config = dict(
    n_layer=10,
    d_model=192,
    n_head=6,
    n_kv_head=2,
    head_dim=32,
    d_mlp=768,
    vocab_size=8192,
    activation='silu',
    norm='rmsnorm',
    norm_place='pre',
    norm_eps=1e-05,
    positions='rope',
    rope_base=360000.0,
    rope_fraction=0.25,
    qk_norm=False,
    attn_scale=0.177,
    bias='none',
    tie_embeddings=False,
    parallel_block=False,
    extras=['paired heads', 'exclusive self-attention', 'value residuals', 'hashed n-gram embeddings', 'an embedding shortcut'],
    init='trunc',
    init_std_qkv=0.0313,
    init_std_o=0.00701,
    init_std_up=0.0313,
    init_std_down=0.0035,
    init_out_by_depth=True,
    optimizer='adamw',
    lr=0.00132,
    beta1=0.9,
    beta2=0.99,
    weight_decay=0.1,
    lr_head=0.00409,
    grad_clip=0.5,
    warmup_steps=395,
    schedule='wsd',
    decay_fraction=0.818,
    decay_shape='linear',
    final_lr_fraction=0.0,
    batch_tokens=8192,
    seq_len=512,
    doc_mask=True,
    z_loss=0.0001,
    train_tokens=113000000,
    steps=13794,
    dataset='wikipedia_en',
)
Each number is 500 + 50 x the weight over the matrix's rms, rounded and kept within 0 to 999. Layers, rows and columns count from 0. Numbers have three digits each.

# layer 3 MLP up, 768x192, rms 0.0844, rows 86-226, columns 144-191
472531560555588568532543479471573488539455541517582568375560442569509435477532452508462478582452470486524476530525575463519538507512356556475503
547557506490604546468503613526563448594426522626411585480473662517450421485440588434401396521404375483561460456424420475488566459514433536488467
534504484554461591516459426459478493521475574553527510542429443510494533594583520573445488509446497592524480450580482521511465603530490524490506
388510612494515433492526486515480464472544492465477503482578466510474545544518568549449393560529557505501533546467549518454434621506517489477475
452426531454444550497433482399567573506505445427522424425429414484478631413553491513542597463528457494544473620463538478503412535412499448617422
508523495509503490488500469514514508506483499499503499490488521484529481498532503516492482488496486499504493500534497507491515492494493494473497
521524507608472502420479472451452532563479505541518615535412482500537469459576528464522474575461496451478474552623606451546518517486496505496450
452446500578518540462505516504481477459560465497486493470510452529594559522511395483536460527490475503483511504515513529544453541574552476472490
465482440537507496486554531455432546427602545646529474426491412517624524574472429582462543571446580458509519524509637552526468428494579504483506
561478528334488568560524555499548474511425469472468510431485538433543411518482516448433439490577437538529506427500478482508581574458529507523572
517534445528528536622477456531448503495393542543469491435489463438579522465461467523476402501487520534451452460424484369440552426509520532504413
417520458553485447492524472445486533509525468583538462505536514421503570521577454612503471571421545445478503590482532512530549456528424546433467
433515512437559571558527465513461515568428490624499505536568457475544511427470447526504482489514465498444488483369478434520572535560470443419307
501515496515497494454521512523500531526539495517560496519527488476523544507497500486451441528552528494491493472519506468495497486567449522501487
440438539466544459482486479489567507517512431499448544452448553456567398549530447463436491520495478540513512482470548471511450528468510483508505
439430496525430502467393465452537550472532493519503367420439447403518594500526300600425574601469568529647539540496539512494427434554549503688439
369501581539612597555483493470516501509517497426570441470551449529630538471501474548440504479510489543513551557546570415536527418488460516512440
546502479548539526535502452517506449544500537490504496498493444490550479500534532440530485516499511503475444501460511412511511475497487517518510
507472531478507488500481522503499485491497459508459475544483489528516511451501496508507521492485497514531496485481456490480482468483487472522459
430574499410603501422473419445668486443529565394532514418515579474528519508601437488477531448495408576617446455345690448422556548383475511433484
487549525611563547562519403471463500553560544511475568489462436383481516474595502460530547471448465523511473556534642462504544578520489491574507
490519400497483463530449513498463606523438529549449377431539469440515552450489507508497443554506495502506498490537642519414577542490488559478501
405528512470692500508514555490559461444495607484512554481474585449550436511580521538547594540465584491597513559502571500510550538523438401427479
473545441500503536507460445460431469494487467544463588430544503409518415468538490422444519491452466497530441542465522480557494550474534519439261
371559483470466518452438459483427591484542544567459440510479511443529526529661518507531498492453517540403527517469531516488498536461605516472430
441532490338423450445414529531587568462507498572503603527510434553491463592486529449538527596506455453521483547498471474513397419570496471434510
467512488499521493495489503512502501499485501500501536508517521464464474509520497532441473501485496489472483469516470477471501501490482515494486
492496455512513510492494508505522505495454486531504551482497498470503515495487494497477490496475494477475522482502524474512483519512480522508518
474548418501504589443475518445450503484552430546558520582554472541432531486492518473506464548518426582530474527485492538471470398486582542516379
474584622504541488609415515422550463615485590502587485615524536541478395540484525462430517650446411522512512572524496451501508483617412601581527
444518544541512530599508540438548479549522485449532450474601468451525450476432554497540625536433514539483479569569568433523512525475521534426477
466594535523502600512519407452534585557485476444476523581523375476533480445485536469538542489513486468478469550534519530536606470501496515547441
407553518547474442576481507462513394525461482532582416506531500527530503457465515484579447476529590461488456490517575505491562493509523457479443
467551511514526467478500507464541543443579548554458490518358627482555427564461505505561530498555511538560521502591429484538409487609507488496459
488468476534488577404566498411484521469478535519425476547435492583489448422606535590432504566514560470541443495456550517615569521460545543468428
418464513486635625597500477520499549546436513638536453494501394448556443556533404554512561473461516417395462522363492499466538456470480522511355
396540593460517530533452530505629541521572484524468503520529484435432577483482588642537504501444520390522389445450568504520432495454592441478452
498497509538498501500512530537507492491547556524522472545468473496536535502503487492519536502536499523484515537498492478505451466504435490521539
512502487511503505493497510505481481496482508506528542497486493490504512486481496537524506486481476473498519520488533478502488494490492497521516
473602552430488397362198577491475622397530536552492565637442461533454490441624583488645540620465462540518377692471473509492497491573527535520473
469500468541542448659516511497467446565371471452550492475454541467566551403491583544527442481521507561448462484570523448413550532515492506482568
558458494458595522539515502510470501582459498464507538537545574445598578410474528495489488457501478418483514494453516441460522544442577411505500
473488546465535529538502490512471519525525554492493507527482488451550485538501481498442482488522451510526464548460441468456510516493546448516519
408443502487461524527491501445513560507519501526484506503515495512492504500445470472513520442482506485498531527477473506456460565509560499541465
475491453534595504546519547426610531580528481454497532555538478576597516509439505462455544499439551529552517503525518485417474540436560537517391
447527481485545533480491494517476493526493483464517462512475507416525549536516499507462566501480461481491486573486478445469524496500422444455492
542479526556635553511531553502527584582531501567435503442472587584478447467492392575369473504412434492460486453415433495530553472568489451613482
427541501474481580582540445479474529575521509460451469471512444525493494510517471475556512441436426487495541518446441484557509639483583568528425
396550500466553466436402526464514446551516510593527586426514446444580515583488481459515568519486396402501428561477509438415553447415552516596492
425523587490623497490573400507492434525563505376399545427430474516539480374529446501475559498564536613489480527462582542506446414468516560511472
521486498534501496489501521478506505512501521520508527507509491509486520498482515525489473498473511500507511500486511520499502509488533483511522
494448444480512466464505542461404474441523547536512504512516467450509466583511495434516453655408443457491481581531586524489479550501508495429587
500521518492548518438516502469561476476525491423525498450543480429504488457576470448558529529381568447523413640482600516537568555542585591488477
458480523520531532439466505519492528467586585541476552655474511612447595584432528593523401562480440538548570447473550490548437518624492496428459
511513528507435468572435479485484539485409472351619496354491463479604493475524486450426448495497527575572495480423462463422594515499486480572520
481558537567514429566534398480402498546428462393602545492457450493469545433464547414513444481474544570520479481600443444498586493485443474575480
461484553459474536695329467472514481477530556403530450574521469482450584513445531622469510497464416562487463527388541413514436478552423488544602
490519524494530500488528451498470514483522544511486542507475425516612477523512525433488455468540477496518465516502483530514502498500516471494525
500495467511521483561475513496499481501453507524513546459511468516487485484481494527456422505484525523506435467520502470476502507480542460548514
456535508510400489560419523447424587546478555517523542510452375464512439422551440476563586533402587534492486555545514518567564520526628482527540
534509492444607543553522507499480578520480523422533540453485410391573453419608555473493594483487636493465507529584480537591529562414502583549506
467439465498434434594387495506613455471553448512523519429542583437469607514524426524518451595525354484488432618562473415473455539577552410493463
501534528467492536566479492533499426501451487547474538483525556533499558459551439541447420573558506522489406460512455463481498518463427545502462
414524467480641461502515514449534456508449477507481502409558441539544544556491445569440491568569516453522590562519510485476481463485518490475457
488584620377530641500472477497531444672552477505516501511447443522474464453498481547552565507467446627486479563531440450482568435527519600518505
489525501492568610519520570499537510518495611502497423531474422521526435459486492482451455461521401528501434558444506464442534607492514514493423
463488409409399579511551655458566512525551396337450483537390432390530550455545614521375543590470523494473576548567555518534570537466398520586550
470396508490566467469545523458556402447546541467472420475452495409506546510444516437478460575525523469451475499453599507376488524472505483627500
449570627517477632442526453390551503565567523487642514579473602577524471535436492498522479538415313552503535509525498481455547485542474604452488
471498536397507442648504485509523511453577569548498489329410600570510588541481428622528485579501558558478557477519456474554489544473547336551491
502533472468489509490384562535481521505531466546473450517536389365528543468605553431465552516422543521504422505430430551524577504514541535460509
543481535553416511481431498461470437545531470423488568575385522457422492464505558492555464582429514454464403495577527608499448588368403512605437
476627410434447474413525638511549462447534547459530560497494535463521388521479581461330395521374486471531540430525564605533556511497507517580520
494502511479506456427494523498481485511505506502541498526493476528513509504546497540509454495502506511532486529529472523494504517476491527495440
495552579437581521542465494413530453416515436426536545452481519361498568484485559505355408535491447565510500458488495447556481546407472506472489
505507535501513506491493513503473508485549510518544476510483439538518487493518518539523500480522489523514470509496474522472525446512523454509500
471533529513493533494512469498521520494536521518488526514475558471520479512517500475494490504516458500505501487506473500497522481522503486461510
504460623572517492523495610450503495573463548658466603515428456498427506470507480560563446505551508493566476559539394458447509478460522534490454
486510533506495499506497498477497497478510497525509511493477463504512477481499511513504500499520491519494506498511514505501517493501520477506523
479551516472479499536500473451491538461564441489495527422530496505518582447512424582491561518499490472516532464551527471517447495489531575527455
471441478518497505520478481508495561526528490517473488496551496518497503450512494489465571476510502500478497454507463512484468518492500514536521
534495504560545552471510453456541467502541520502551539528499432531553490505491542470542435526532514501486496532439571515539546470475546503512491
510550622451610490623517510528494462498457519548526573516446471495486460539537461501535487440451585649488553391506500411554537565525441540448440
483484477457461472497490510487507529522432492508528471485498550490520503495499475510470519498501560500491491520507549484483489521513471541498460
487506485517519483465536436437504526513442436518418519528506511496492561444548464645401527576505549487469517567564625510539511531504562487454453
470507512492483505476522528486500503514549546542555485499485502486505486542531504516501487471528466509533486527516490552501515534538529523462498
452487400507506513578527437391493357540471479370564450537540586554578466520448432484513506492442405503545406500605484411474525467467534482488444
436539474543526538543483563465543486619463436535552543539506432518646477514450516477572497567506497488501386532539506449467491555478470507450504
402498629518562542543537529516559494516494516610500431555468415568536528554514490501562418474628502529475436474359587430535578401488486518520388
422585486467474438525439466542599510506567395482525398421570517407488660403525509480484537501448455532541524521516558457408542475615533571557435
464492495504505476463508515495503476503516519524520497503503501509528501497512510488513481477509482487509480536505516521497481513521498511501493
474436433553445568545441552507505610477498486598457413456476489509431557461538417472509510541469434453450441567505530503450561469505508501578498
530525534497514565540485506473457470505440499459571524497498437491456556417505533561517588483437491505491478515538538493503534429550586422523432
485517583461538500444514531513475498494409526480553561476513456544497544592573542531440415495456494522497449475327545498604498502532554490574428
483494482496501490476496478540495478522505560454481497454445478497539498532519487494522579479496473453467520502507517488505463490481503505481503
510516528530490515466546592501556464516509450536523566440614434515571449476504530417574545508545569397497460520592572401520517490485496526574436
511474521484512508489490521477473506505522479506496523494528469526489501485517518496508483489499493494509498499492503515492509519509517482520469
533533483396629466550462475490454497502391471532487547500522506361517655402625496424470649567543558587436528534615565500471504446509461513501511
477505535496477494523502539523504504496544473524523462510491489508504510492493501495516516478523498497485474503512484499480489487548490484512511
500536573504578501469477548527500658492435517485546523403554409465563558469495459610432470512452450491484437562415669422444528516444529452524528
453465460519523620572492508392409453584572555441546471654478525558517554560461453493565509542477429558597500476494568470550467490469603448549491
525473559476529519508518482492588466452448430503541548524533357499552443486479521356559537495538526481526546547455493492494538448450543448508466
491525582534493487489513494460474507443519496535516502436483513477528529491520507505534571559492479539498496560490585543510457470483605533470522
488515489489473502506523478526511445522502503518512542463491514474466494490518467518533485523513473483474482461482537474522495500527486546531524
495518560475578445618468584426597390456531517620537588512519547478487683466529517460456485489617505607562522517507498410633497444534568579466463
429530532515641555497438512496524518589477488481492498526497534514554504523480548560461441587530433565519579578564427433474503543539474411457474
537476621459533497580475438553443539457489473485496407485471457469516527474487486490479536483527580595480424499460505473504562543499507480554478
401506468465510522655471469531574432659481475549486580519406502500464471569511430551560463476451492484492449495459496586455495478447497542489595
535505493468513558520492474506502496509509504451469501448475498469501486491515498469502521492490497477485537496457501511498512475488491502491498
470497542529530570522513487533432593537506440441475521416501431480474431491563491392491434491416516444497392530425510454524503576533547524617460
509559509487548524507489486525480462484434496524517458480516478527407556424530502537526498554575496545578560450516566530444574473533513461531500
487504496512480477472514495493493510505513503529535475483498494506508485498518496504515473476522483492510479514523519553503484498505483530502493
482447545482462495542409468502498509486564417513644467416442566497496604506660399497467608496533531541478502525486592585565445488532582509518504
546484528481529495560492544525505471482535518525480526426538540545428539482488452532452395520507536501517555442492506412503504628461512584491419
454509505542517533537527435508473453524503394517479490494491445513545446494465489382616548523557492485502436523516551456518525564552463479495419
423458551438545633598488458458518435583580459403612551518507519508609525388497494506451510376512561471416468503483468424493432541502503526595509
510504488498517564517491562521530526581520464534533435427488454512515493465510413594501579482546561474485575496563450490513579490408466575509444
497524471487521500496513488528523492511459533501523520500467520469500529533496481514452497536480513512502498477524510458499517483491468524485516
506441561522443505542372485444621433479606494572486544474478558409515684563547593545473464512525436466498532491396525349426471383523507520558538
511500510488490514513502470512493490507487505481475473488508553484503514481530487488533522497484489484499493499502488519488514501510502515488465
490461463500504500511472493489495508529417481489485531469510525495446519498509505524486483535453519492494536481503539511530539543483514500518474
475554507547545527447507443484496502410458536405476523534482498509501360410593543492444514473395443489498298469449582539513509555555505574513511
474507499504436473518585540460601592468475467468423502456455565437464509534462484501510455614465516441509507502505505572635474571522499577515438
535489488387510554624460519507481539546364410497445551418520480519461449536464452476427435517494459606524577461503493441428498463489550462508454
429486489561466584451491501524461592598520503504491494425479422512531503459537464469508499493565515427420454525503425531558585514530544542561527
386432584499503604608534514476555440498509545423566531501474655503470478522380467519448530539450368511480486480471584436530540462468446626470513
474610459481540427553401539480533386493488399446619527502502579399417658460541576466455485469597483645587440523569563488499420510469609524417468
475474492471483490495556503512484536513485555551516404446462519517650547421517447425500461518510510426500429522351692440445549505434638501523464
450513478522502503519513481507522499481518510525500454489459485495512494486506521492535526481526487472461520502495505547506519514528492490503575
494478535479488496527472508462493477489510446502477511468525470510437500462502531511531541471467506465483523488489501518461523533488543485494469
525499458515513499487491513506500489517471502513498527504507506485485502503534505503475447514458502484491514519491512474531504492479482498503500
539416527390509538477476479486551510379562461486440516430421540464578606379557393545438504457631496466501555578505460471511444567435496574570497
444441473516491562523534500435450505526618499496521503504513554411621547579501460515435399526540428535398498594478571580430449551518627412528557
529440553427488489536515461428524508589456531534517605490414529474547481479586526478403493519479498492447481493457566506544513456543491576557553
418391507392616472556536496493575494504523448425457539470547523466626537560459478464505513629509432451443522635534567417416447503550519364490533
541500604398499569460571475428574477536476464435543389417471423506414457466557599484477563496547518505566487473594462600509517536446467464515440
479483508498497521554509480489528511503539491486506480483490499513506499512467478474494540500506512500479500475482503492474497494517501481508532
536467484443468515443514516485479463473517490467514432506475533492482482453548503458517518541511569542453493469455514490514513483521508542470438
514492523473522497493510520508504484513531496484486510517507495482487510514498499505505485503473506490526508508459492482497507522487483490532505
533584534508466441504472454493512470465365446584458493502466534484510489466572489489464521517498525482465478457504475505495524573454454504534418
496508518401580546526588471473479570528495507488516467523557484489546436408495485446471568450516533466543433513421525487498473596452558548574475
# layer 3 MLP down (transposed), 768x192, rms 0.0605, rows 86-226, columns 144-191
458487530448416391497406563458448498458465556500459519482455561440482514507494510443584509447554559551513489584485438557548518501574617380461458
477432513413379565606445365519582573438415484406560382528542351524522604578525455563545588455565563528509538546547455497568432411474497494511449
546545564427572492471597554600418517452518453369461558489451561522529347413454470440495431529487547453414503591474547466441468477441517545490625
533515427537511505563424490535555518555417465477469472479497443566450489495525523442482514456397458490550410438527457543529556514546443560549585
578551505551526429457411443506463605343491597560523515456519407548482503547617530545518379372517510443509613441596568609578478471422481454453527
495477512485517493517503502501488508491514496477512480516506495513497517524490511501492496499486516499488518493484486484534495504500511508507501
588476551367538459564435437617589455436554463495478425464537484511528522474510542601451469465586585553488429445493496539511525536466527487564588
475546569427523483525429492472581523569462529487544520533564500436446409546486510480499554471492511525520467471505455481504490469518492499485535
529524531492527509467387503477585323554484566504421500532505543430458425508515470468449611486489480500496440432492423505466541389441410475508470
394530419570445489565535426507412481520533576487555545539579474562443544516467503587508462458453463528469534481582519494484469447513571521410456
429456581491484503431564593449526516489536492430502486502477517487460500549541493518483555468536540467521592579511533600562495568504499443552499
493467531504461582603530516542506495507561490540466592514524367554445405506503474505502483478426477508542534475535518477439468477541538497541534
504464514550486452490490536494490496404594487419512513437422548490446569585554535510539518489524572540540494606574561531465471526476551491543579
503495481500485522541524483485507459502481526537513509483470502507482478489516505525508537486511495505507497513492495492502485505477521496485511
538539526557499515505502516480446501478438527515477452503550473641461576501498550519550521451497529455469472461530488480495580509554486507516500
436472499535616520505508558509579595365508521578494503598593475471456474575495481486552419515569496603447507475500503492550435371490528475551476
503523515515366432455497456540489518525487475558456531493484536470413509562510475508533466563488493504546483435431391586506474513552586532535517
463492530492518506463510529486497571479524469479461504522490501478496502495508504559475504474485487490505535512530515570496552510516505519477498
500515497507496531513513493495497507528516525494525526487486503491492512523523517502503475495514486496482494507520535522504529501503501496476517
453511465518534578539503489454577463575518493468534503393564588433482474463482432511412539511425518519485454539493472478469570558498420489483430
518493503431449534474462535484514532512514439497491475531487516569500516484479476439485462470551603526509527490401440523492452394506471485416473
545394663501588555535508530533464368489515540479488659563460545583502504550504535558557501423500456537524459471315403473492365505543496414500432
608467416506480463564456484510488500477478412464404619541488474509447536444511497443488542394426460370448548486486361631459515540388516556485550
514516541516513504469530549470550482490496520467466474550447478537540604527501496604576500477501551498497565495506505498429502498550465492559638
626386498469461525496520616577463397563453469474510622503513409507500533448367537503508443589486514446681431553525464453498640480503376405489569
574469504575449590541520554519452382537429552514427476419494513504571443460530493488473400389510578404553427453604511437439683550497472527485570
481485499483484498514487492495498494509495506507511490499505486533504506498514514482520500492489504492511492497484513523510501486492506527502497
511516520485490485508495488497510478525511510490501498495499513514488492490509480491528501497504505515521474487512490512485507511514510492498483
499570486529544511562447508592643487518494506443344401459466488613550532531515423514527545547466478471430621548526477479411595520417529418424515
501496517571439426555446541480458481450465495530419521427530371516504530491553465555513617447483568431478501518480509539409497464457562534571455
533544507475463514374532530540497486459524517531454554556455495517469537538548505513480438489524430539464512479430412553454520542533479468496539
523403438448456426496384531564371427462474515482558516480490563480548506516573508549506528532431501526612523456520495444445592476470505501456582
523506453475546602422541492560462568538556505464498536494472508519471501525509475466469509536452414524527537431462456509496465486544455527499530
512525560488487433441511530558426481479501479485508494571506494498507494506421463475441441515427429491405426476526461519535519517433556579521517
518465467558573444653450513527488468489573468518584431519633375464620520489505535447491487481473489534450513454561497435391538526559497492531563
520481502523500477443553451414470455528521472436540590437531622430457508426496535422481465516467539488585530482604512509522511576454456486511536
491524394535588542427321472554502555607467581669538477444588565477431595506443484495498492439466499425530499497575477413518533496550580515447522
518500516487488473503506476486486490525487504505511507456496519507478494516512512523480477492470510485531477480509516530501528515511526492467465
503501507463481477522498478515515494515514497499506491494523512527467498499509495476482497489521524512495487465504490503508495510505505490504484
578359421597588662629709472550505398546417526374485513454547511501549480535345413422336403366619627381577529217445610522441624484409475475479554
495508530460440563412537521529511595472575477503508545487549458527443438573454514530495533536458537492526531479451469566588469489463509497457462
471557493505461443515457462508491532430592510529570483486481464546439440596551461495512506548509514558504527471549495511550463462536462536506469
497491487515469444487472508453490492477496477505525480500506496521501533467509502500539519494489493485473548500515534525530511437489480539516470
540523499540507487427497497536500471502483503494535517467491502490470519510533489541504472512514482517502437496551531483519498478468470503499511
483538492512523490488483525567463444481496555568582529471486515395457442554555512485512457503566470469482515448480463498538542500500451468477573
505480521504483481514486506462500498499517514529497530493519473559516499460504521502531456504506520509482516502506507519506497493508526529537481
497463415508383418507493463589349542471416386476520420562566425555580577522534566452567480420571454572459423581532512463537483602496572531472539
536464462510513479423475586508519546434459469450553552505502531512482550487527536544488468552531562496517470468574561464452540386476401519481561
567590487547450555492435380453571446465423521453565429518508525560400612569357492486571416433527581534494563523460386328556534512611421530498488
521476586581363541448450422534463524551431475445509392685536546464496529475552513429533434494460501413505586530549453496469474448543512499457581
496501503492491472503488478516494508501499496498525498480498500497500500490500493480502510482517505489505493485501500473508499491506489501507503
600505481528370566486402545490443447541547495451521453594541452483460475535534442453465543522516542509559510527464388581432528382421558518469551
589532350569458565477467457565523565544518485496461535539515534539522499576385540508445463494528503477589633404541459518454519421459358431535519
531578393560327518472454515637414443429393494491401502496510538563482424400428449408516452345454518456452499452427441428402574440655522518517534
426610468510549562431443540554588459555579565598449492543541542496471561538536438507612460525632528370456457538477474410599533470521548550399562
473447458495555596446534568502652529568404587660403486522551465535519444588522485612456579418504488436526424431363461540554438472628487522446407
496529579469360486471602512610379609490324592527384521574351599679464449466507410501499482262470608486493534454510480523528544492471594477532525
519496475510489490513467513508533514488483468481529461525527541462458491504491483543494518531475500528495507468489529477510513497514488513502487
509504509487500494475499525497496492492536504495504491485490529478522523513519505483506542512491483468499545540474506541505498486501489534496491
577565545506600456410536472572558427500563475557490441532577553494589581542505586480472363434550538508388505482404577531381459495592446410421350
602597500452405458493400538410392496515555491519485431583561601487489497515374474455544464464522412577474534465402423483441534504554502443612500
471525521512528531477570485510451551522420494532607536478493451540574429447524502464432488415470491466545569453557548550538513498459524488486526
493468505467454501469527514413509524505552468439531515435455452486528481566456583500480508481513492490525573500541558491513488501565578489491496
441402528514362542529425455600475492490411570498447438553500593428477444550544395491547421492495519552450509429381546571575434453556383553470543
534523375563459411478485424457453536519488468491454428504443445531505463485615506435605418517491492501531487498575423554476536445399412569534507
526466447555358392500499505490426484489448396506537621458466467368473533535489462544600467607493577524554573484602515440540455440454424469489462
565548366517583468582424576458411447664621451628561478543546511441526384416574520475454555616602431554515565549532505513604553588521466456516483
571635562575498463543491470507389586563420524542491580468502538563404550557548512578495579402566466396533478462454492393474450421547461489472524
595486424558447358519457473530487542465452469486395475417525475463505539600493479465501474515537576514606570440509503492530503480523484540499644
499500463530531555551466496538493499539469445613578585422586444550483465592439490498511515394655539499562462519583465550499542580460386461334466
550342477482582482507616524458541434476455585535414609429498544505497489436413576552500515568555454547412460471568483415503546549396487393484493
510479628531511511524525450434457411500417516444503544442439550419338516504426597469521462488465478539520404470580463470474551514477449525649501
488533463530557390582481429502463481478479441557594491612501553527521509557532560475493559482465451557469455566640409481541451512516498586425457
509506499529491522555502476505491490506492511497494492468522520501480500515484506500501510499501506490494514447482524487503500493501508478494528
558498439423543529547433495533430563525475486539521634594442483519451441358514620420545517355377452478491490575386348456468538461418474455549444
481494493514489494521496484514510498506478507502503498484503525489498515486488502498480488497509508482480528510495501484518490517482488506501488
533486485490501494497505505502495501482486488477519473517517463498483519504486512513503519487506497515513493501509510504514490494508514521509495
480452484390583503557524457518532414451395443445529524561496519555520476494571555564497553452450446479364397623464589627477477467510501436554514
499493488517495495505501497517499517511505503495504491498489514505497511498508501495492493502496501495502489502497485496513494497498495503494496
495519575475462510478508462534425556497462553523490465616506519510498506580479434533585378523568501562514507584526491589548459466546519516375524
517530520516516513480512520499497455497452527505517523501475494524484499522513495481533462519503513501495487517495537494491551478500480466468494
501499510483496455493506505508513541495486473497491476523480528431465496474494467481462545520482498510546496477524489477462468530530496519492483
417423427357508567521546507366542661489517578405543430525512597417541695424415618661451515501491357519581360560474526508422634503373569363539613
505508514529542514488523505517507457509501488511493519478510494531462502514490491512500496500497475501481473508496481480509500485504522478492519
507484531438618482589409527601471476495605479489480458567540400429528425507524549379605468440463450488458589496522396472377573451516550540387573
538493483522495469510482479497484495505452486486488510498529512494503499485479498504496479496482518491526507479508511466501488488488489492510479
557473565450457501344461571608465600436515473478424550456522450429364488435577587469449530414477557542525539519382443540496440457476370468427643
536495476493542518487433566554555517454469550483473427452561540413340506420576564565440476456530555441457584470470432495535569486522541525501510
486440436498405477414475497368520546497457447445552563490518540417392534489518483497495525551383533534478548578559532525495531530492568521500517
481560503470602513578518491538458461555450426494428491453576419440436490486435503493458568437396456568486568521461444516495449532577467499406567
515489500514483494510495488503511496501480495503511502487499513497483492524510505522492492511482503494487501478501494490522498489502502481497506
542494609454518527453515464427507457456477439494529615532445526517477540509501573493530438449469562499512439549468487495550497565525530520466552
473499470503464468439505483505526534530585533522479444493469543503529456524484495407495419524584521519528522589435437525503468563443466548444510
485500493521456510615545447503527543534492486497448404561503553476464404449475509530518549549505481483470480467616503508417496508455504466419555
479499549506470494530512497485502532505482467493514504522547500525470485505498521501491461496506512522499497503509481476532487505505478496486496
452525481485537523564494509464526501484505543508552404555453528421426586497497489606512546503509505504538543503525516494491563508518504427493409
490503484513491498503493499509514490497493511510500498498493519493499493503497496522496505499523501507490502494500501475507495497503482501507511
466490445473498537487456477500507520504586486544536395522475513509498495510507495493562556527466500507502545559399448531500452519438554474480382
504503492506499499495513484504487478506475522501482516491506494520494500516510499516508488499500508491494501509511493508499497499466499498493478
450440533513434462565556476458521419519509483562533494482451550484495530503531500489565558509520557482529527464568447462517491561528562506500478
487511400516531485528507475459463482572404480417565399497463552535534414413436534527460703408458429555533427522564556548561547513465486474501515
488544449498511536534414548533508518587457563499505396539519601457450583468583468559437505520454496505511489442552561492470508564544498537457521
544494520536503458487432488496522474549455465487475474538513464464524501497518522451431488548593514463536538461493476529500514487502491469494456
527516501502509502486501485479519519496487494499483488512489508510499531485496503485485512491501508510512495511518491517487497510503502485485484
419524519615531555627536474502539534376563419504515456521464586456534504358508456564477666682584480542532470478507438499562447601474555588469581
589467446565452564493494440534472437473374407466395484480460529571486446519525482481507479391402552441542461418462460560542503494535459587487456
494533458559432454474523513435525461547474533476503523486502527510502496492501499545507452506468426465545538457515467493462434483448478523443489
550514511529593542392536494321427516413432523529637425527579464486499649476458541511480460449464470536529454461399506420415572497515439457475394
481495501515490466464502496478495537489501488495485513517502483504525486491487495501520495490500500517505487503529493511489504485519501502490483
505525440516477478465508493484523466457490558522521521558532507496523559554437477573496524476606493525501607493518505530510458466477457488396507
486476484542450502521507513473513534514528519481480509520477539461541435534470488412491501480434507467491471460467466480521466491464488513436487
507495495521515493520503495505495487508476492493497507502514502511496497506487500502492501515480518489488513489509482475501497497505488473491489
502542524511551485534441549480556520582327549499467530623589417446474461528411600500542446477425459420520549506528476462443531485498470489481458
503545468486490482470471503456505528470503463483550500523475496522467499476492549493519489485490524510501512536540508519498505477476520507430564
518458464469565478467479545523582560497526538484496525526558544491469529516535507586394439512427526493524578458472493478505462475476485520480563
543485412530539423494433556540484506444455547615408605368446526507452505546511513504526450558560470611566469414542449521458577486543473494452458
505478635543508613589495495575437465468343572499490526564408501474504498414516625458517415516387490591516362516389468521482414475631462369485533
509501523483506516496488503492502508494512486505507488487514501511505511483493503490509512483496493492503499508497496516505491507508525503508498
447531497468571565466528422578535520478463437533413525462634486512477461481484534485460564583496514522522535503490508542608546414516525587440546
486495506481507508500510515501484500491507491485494500524504473516498499521490511519493485507489499505502523488499509490516497504490488506507505
509528515480503517497495500508508505508536506504502493505502498508519493498496508462509512488517509519523497506484483487468486506504500511498505
561485482462557611431478463551521476547548438543547494561525424571434579595358513470487447445464538505407602573522423527507471466488527459411595
516519494555489563562542503519528552487452471503451508516521462563408448433470480452549464475505421534488580560507398467429518400643484459490524
440490507582505460441552491524458482456575562470557475536435389479523549487554583571520498461546526432486396542510521469555552565484497553513529
546533513435456501520546514468520463508463498507546505557498524480511538517468564500525444482478528547565484493508612472478466449493517539453480
483527521456508446491588484480392586504415508523478501609454467556540516527477472459534506405572535487606517463493484559496506486577563499510545
370568424425607473495533482513595471424598458572501434518496469447624474531580559541428656629495449487521526549462543486591425445471619574485500
563530574593472468410412426495496533467485469415487560510495513473420550572444580503440600469478426530475543429614380461354483528492406494520576
520490513499495478494492506508484504521486497485487502513522523498512490512509502477491465518449531513512493490497488501496490508478498516501460
479505491528478479491509496524488515511493542510478509526493520517539486508518492477507463500522525501522490509493481481498483479483463505504520
498503503486508492514494495506519511507518489480509502502505490509500507499488496499503522486513503512516495479502498492489496495527505510499489
470472448462555469433377525505514507499492469540498602553489529499514480500526429463474541558424458535455457506519554448531582403549508571431594
591551535509454472459355533492555418470491542450564445489449413481475371427488532459386667539428430520520447515419468562543545369505414407520499
526522452565498467463572549520480546419508500512476398500571537529489493500415516488568429468514482522555475529555555523497456529503511445524478
609568499661396511433541515428437493560381470447488545515420533511463537476578506525547429441413549505595384298575415522474540443511465515561507
503513504493476521513484540500473537554429421526500525542553506488496514508535372443585421463399486487467555575483498431459509427588473438482524
517515499506502485470525519497484488507483495514499514504494494513497495496512498493501478498495519491510493508502490531499520491466492508505487
552521480542519506524524511512502523538517485530476568486487471478516473502429522581481456448491470548514515504547479471489506532461481481507542
491502493516482506502481500489504520491501504505530499486496499496515512485505508503507505483519492499490491503504503505501503488524495508489506
486442471468548514474465488488476472574572469451503511451535500506463497571445505501506447548496422558503489511495552535506476425569511502509540
478481496637458481462387468507488465471504466479496504516451470493501522544570506537507518494474549524449555451583514492471545418520417463480483